python train.py --parallel_block=false --grad_clip=2.0 --decay_fraction=0.587
Each number is 500 + 40 x the weight over its row's rms, rounded and kept within 0 to 999. Layers, rows and columns count from 0. Numbers have three digits each. The size before them is the row's rms in percent of the matrix's.

# layer 11 MLP up, 512x192, rms 0.205, rows 414-511, columns 96-143
096:564440485473537518453568486519528464561555529469503534492471497483453498523504540545424445545452525470537511488509550487478509437493486489526543
101:519505469469526501396494490470433525482455530449554422461449436547482504518470500497545556490428433423529566486527544453544521495487402509542492
109:562574510500486440543517513502513559447437563515443507583519596432474479461486436516492504515466470476602465478505371479421514523516454526481516
095:479508483462555544528495472506537540513512477425508490496554444467501516556420496549468514453492491508522514535460412583522546484486495476589521
107:458519564443512469474556491547405493550533513538447505489451429579506489447508433442521488515495508465487513528515518404521576523467505515506525
101:459484470571530494487472500489515467556568482458438504591496513474436466543504509444531517481452570458405516478479534508538540474478536558484481
111:552476466515496505532405517572523510506547420506470487467491516453436452472497489501436541521509505534522498565491522534522463495467502539513522
099:477535488485472517490467455466545496558550494545518492495526449544492509634474500533530463516483567506491580540515481517483565534468493520470493
097:556468452448513520508569493537508484501460470536507527446480533585570433486488490515561542533498512477464472466473519459511518535457523460502462
098:470560512544528590496431475497517487559489515504500530507517508533533519523461480552525468540482531547453552513433484433584524528465443609515521
088:486488483494541506485573531549546519494491518471462532544543521498526568425550531489576536494525551529489463483523479510479531549500459482460486
101:514514530596486498468515522526468506578470563546439493509551553447494451534529521476510486516466454493460482457481550429566445505535525506525514
108:543518534551506500506462474495526458484499516454525509538482500463410519520535513472445486469439493524504512525555589553455547509543569578535550
093:426532526471538583489468522538448586468541494523487534576576569486537550508515453516562452481513529510526458432528489420412402554497545513473531
099:524522487538513532467485494493502489556525486527524450501521560463454500469542481470506579553535468475540554516514544481550483476511489474505507
099:446560515510559602503451493553590442427531510506507426571514532485521490474536422465493528534426486515522473479553500456489542528452515568542477
103:418506495504473457472537524484539458444510549517495456550540493456553488499484520451511591517487544528513558572518508539436467459509500504467473
095:506548473534517486578537572452505533531484486491472540496448468491535497496480540450423487532439521462494488545458458502516587478512524429524515
099:454424449541455485596559513540460533528504504455539519531531546530494562492500468500475438491513511498539558567526467467518459473522469533511552
097:558465498479498501439429402541485479580563437421477443450448434509496541489505498504487498550457446564455485512541461515424548519491496467458493
104:411512431443530419465447552504542522524453477486484539499462531445477505563450519476520461437456502552528473539552508502566576553496529509548450
109:566502528470534457470477456431482490469519429535537508516435450461443550541449522552457538477523557466531473472474456534528515460467450544554560
097:505561499412522498515529583474504506474539468564494548552584477433579561539491542446536538440563539435555518540547481503546552522547451533530481
097:593490446524510513436463471499477497479506525521500489504470513560539438421508574524452522547439581511508521537456543628556484560582474492527480
103:453446463462501487494484571511516504542448647492489489493551524517504451542497481458555495455508578490649479439475432548443503482546571508525494
102:497481504479455535506512425530538499468509513538427439535512456469476507515521540529592365523498516533463485475500514476392501535437494573485485
097:439486526508472491484538482465502504480413512502487567498522494449490515515488460528429495508532467494450526567528435480474561464484460500522532
098:521489568495527470463407549472574476517447544545490538490488554427500504478430445494555432475502512509475464482405487452439483451480576476520435
096:451485580471531492460546503496501501451481514476498481521438479479582544509432538490556531532467538478497545485504407499433584502592538507560459
103:537459564510485491444505479473500571523499478556429555469450462502524472504534473525466529483546519471494504494442456519458475588491463501535404
096:406519468501532554516500516557441537442469476540522537417477517501504429568527488556504546497427511390458523524510449490508437566529446427475473
107:491611573485429504450489495480539494514538562591470517443581455544526526480525490437491492430528533474517522555477505512563412471518512457532551
116:514497522490509523516534500546465521473531569448505440373497442595477543506521489507480439533495451500434504494577484491470575500484493458500538
096:469475496523447547498417517449515524486522525525500489543502498563514474504498457526364502595468503535548528487483425485497531513550546502522516
101:573485431545477476504486427519564520399501487490526440506499456542498523462463506426522481551509510485508536554467453452512461505530514454497444
096:509502544490479518534507505503449531414481459452498504524545461540491544529431463498561500460564489515587487569540488530508421478523506524494488
112:444509510466469462519478515507475470454544520577475507466448415475538466498472481554515462360475422508470530589529472529538580600486469488517518
108:533532497580476542475497486566518513486485587499513419540445517464509464469483506441455492462428503500512477505540514473476520544525477502524561
102:504468460555470454515518517467492505507458478538445531505520513487415511503475501520457542515575495481498459498458463554463588592502499538564509
099:487468481561449513528522492503548523518511549420380469531507502517457400455515478525495503499528465583564538483490502501509540563559492460540489
090:432528511437515509499510423479539470489502422503582491509555481480482528522484472498517503428472480423615492465516508440529503469580511541530509
097:430499555561524505458466500488468568614503479484466507551466518537487527519475472572482500517547545524398519543512505528518574495502456486438454
105:564425544470542497515499496502441479433519424541508492450556449502485456451503472521465487507544499511509474465511493534533504509484582469525530
103:451483494520523490484468502463468503459458491569542447515400542479461550439507484431463499468482465556562516487513476503457466457491485556442607
105:480510546486478535526499543433556530504452553470522500536572516480469491502524519468516549532529537493524452551509468467490493486487472427480568
097:426547491468512492536511524535522542524566463415534467452430455534509516494492531463457442508457493487528524523412506528420431458429525443475438
096:398542519502490520515546523494523523552562462410468423569489461508485418528455529563525547446500511497511512437517457496580503547536513488555489
088:503534502538545473495507518478488510538478446469502411462493575525559472462482446516443493568507540483532465602473513545478533476460429496500495
105:461524498608492486494448564555544466510500543491528622515537493489514480550480511547444502468503441485502578492469474511480548478497492502480500
101:517509502495518558506510458521496594488514471501437599472521516523494520516495490531511420510511536508489517456501462552523457465579518518537522
099:450440492512581559474474543531518511451515520450466478515455518430520525468445563502495441499436545579492461495440491488441501463509455482501464
096:510455447511466512519511539458518513424532442544521402440521490486454529399493536505515471570564499512515555480526464506505525511448564535464518
100:473549513541489551407546481510510523541501487518464532543474549420498479369514535579548517471498473481514563521532514537505508534504553444489520
105:528556454523521488505505574500500506475532485556526513507458473517532400467531464522554533469517461437553582528521597434451561535431444441513551
100:563475512508530435524504433449511491467491471398541502461431558518529445443447527533490535472475513490498535543444431505465503482449484557449484
110:428467604495406458501532498505492517486496560485399444552551464466527490454569556570514495608521596477543500527591511490550500496501561443524542
099:547416511417439532464464546468477535493481432514456513507513476461459525463503451478487500443523431479390503461542519457496553484564585490539539
111:480478466505503474479530520465481464536502510462464530468402428527519479531497517576514487539496512470509470500553471475528539429532499448496469
093:537548509514488489527505521493499572548483509475513495507522544477510472396550471455522493547510464487522539503580459455494487463542543499495493
099:558519468577412486519489482530476578559493566460489572519463404564470451504451493475472406491424510494531466527473459501524553443461490463505444
094:493517473510496476506523473476520490418479473496526493458549468510536529515511430495508465540494525560497553549543488474609472484467527421507487
094:553521479478511494499487470503607462490506546528552440541486493500502503538472499548493521445607535481510530487531466475479453454488547411492528
108:510466439464552487465456459503514453496497469479558448498493537590465424518358486456495505496471512485482524558486486490551503498525463452552522
097:519528450534487474479499531480555555500499496516561581476493600476434583552505470537535468528478467486506530517532522513500451433436394482441484
088:451600571501491509516492490478467427500477456539509458509490521502568454490483537450434424562409443502484482439509431434511540527525511407475440
102:532569499519522431445528572542446536511490530563485463561527493519535511487474572489535469491474483529458474582444480504535537475537503513520512
103:537415639551426528466492492494472537495528539513543479496474487516503511504532540432432523481534485593477509519508446475582510487490517562521524
104:526524531503508484447476517549520493607490490493510477562572484475544495577486555541486514534570488492544492449502577479453526561506514470490477
093:543511579509512499490458518584519499488518512460508439577448462503503462531489515515511464581543543457506456441481509493459474506550468466501530
095:503430523478519550463524444440469536513520438486486427555464545457532509510484522579521534424494555574439504504491574440554487422507501512485459
098:576511561491493496497505400529483507544517469570612403535492585434479416494500494538442495475533480557499499472515496469427491520534492479462475
102:503441474559492429530481503536546496510475536506478487556533503474467493460537490494558466554538547487490482606512581504499551466550507544548389
102:517511480548577481537515523567504512496505530428456511450568550493520471520510523524513482462480534504497548529479460555484447510519498578522482
106:480562475484538512520496501452539549427469516561515526516475504463510567564517485518453434518524498497431488478549404579532530472502508528434553
099:498511458540496541524537466513459513525565458523475531448438496488516529482446498475503477494592525509472527473480472423408448503525523472496460
092:501524492490438487560530490507509510423574461528478479465518471409478420490496463547474435433486523514531463479507539498533459487468505547495436
110:466470534503513553493471474452482485546508577550471481482512503509488490523539414514467509460425524584454533468469490481456485517500506465497530
108:514554442466475445468465534516464471571474561529514582493529467568493473467455446510560596445520541418506521554442497482461581502520380485465529
109:487438388479452524490500545455493516477569404414480500521520520547500440498575530580492471508510438503466529483522461531513480505512481539490498
097:484485502567478475410500459568523466478581566484493525540483493492557454532442515504505479504531476493550533492492468461381507496506539578527503
100:430619412506479469474548484494569485484516525497507476543500446497553520487451495567523532469466537499534494450492548498499540457494521547566496
103:474572509488450528559535458552457431457513485516444494506462513506480567514504557570520450496470491545445463561473524521386516468480505504522435
110:551480463542532489544413460476493495523507538502505501503519530516492576466492501485494522491449526450563567547536510473407567525448462538545523
097:440519424531546522410422495497450463497527487518493493534450528520498536578515498552528466485499467542513505508540474423421514478455526518522543
102:477591440482508549439426534456594534498491531557493445500536478458488483507505528437506501498522457542404544479537583500473507548457420513456568
097:456484504438507499529527532506517483433493564472502505495516568487472437498491451377481419431513527478491479531545500528424526414568475546485492
096:545508537510491490457540443460469536486479553528425515502501448445541491544485487504535454565532512501514470468486500492483563510550503555492418
091:497552476496525472595506528542472473530500543587523564518512513531492539545569522520505479499545519401482516534551484497470459495504493404517504
089:570476448527535490538521444504512527456521474543518542465587513518579504443523487488522501573518477516475505532561592585562538500473514485512546
101:477499505436488553533481463514469504539507414441544463467524535520529519554486402545518543520506501560506477472521450542520490489575553529501516
082:494486566492519523468579488516552550469522537488522470509540458528560545510425503493540438473474541454449499548485496508463548443484501548508462
098:543499489547466501537480518484534491525488465468471567479515505544503530522459506490525464547529509537496554490448528547435500414512492431537524
099:486520498509505524562416479472443421497530491464459519519541547481401572485461572510460560514538506573530436523480503436493487539469478526563459
106:544541535517574515475570497529507470467504573474484508529461477597564469427532525474490499530523438470491523520521470522446505544462521563544489
108:513469441463517481469537462525492483534475469551471437506489514509546543534488516501514369509545571551549443455502593499528465531459446540452541
120:454520515530535524444540457534532483491501480508516510485514532453546467541444505478452551480462505536488562498426549498540522493527513437523483
093:564423510452533459537513552586539471543486537536536508516542470540549508496530492511505575463513485404516596478555545591538490575472504499483495
106:572550518449518520437477474518542418522538525448560528486522469474500515512474498511538532514574556514535504506558429494547537545428553556438511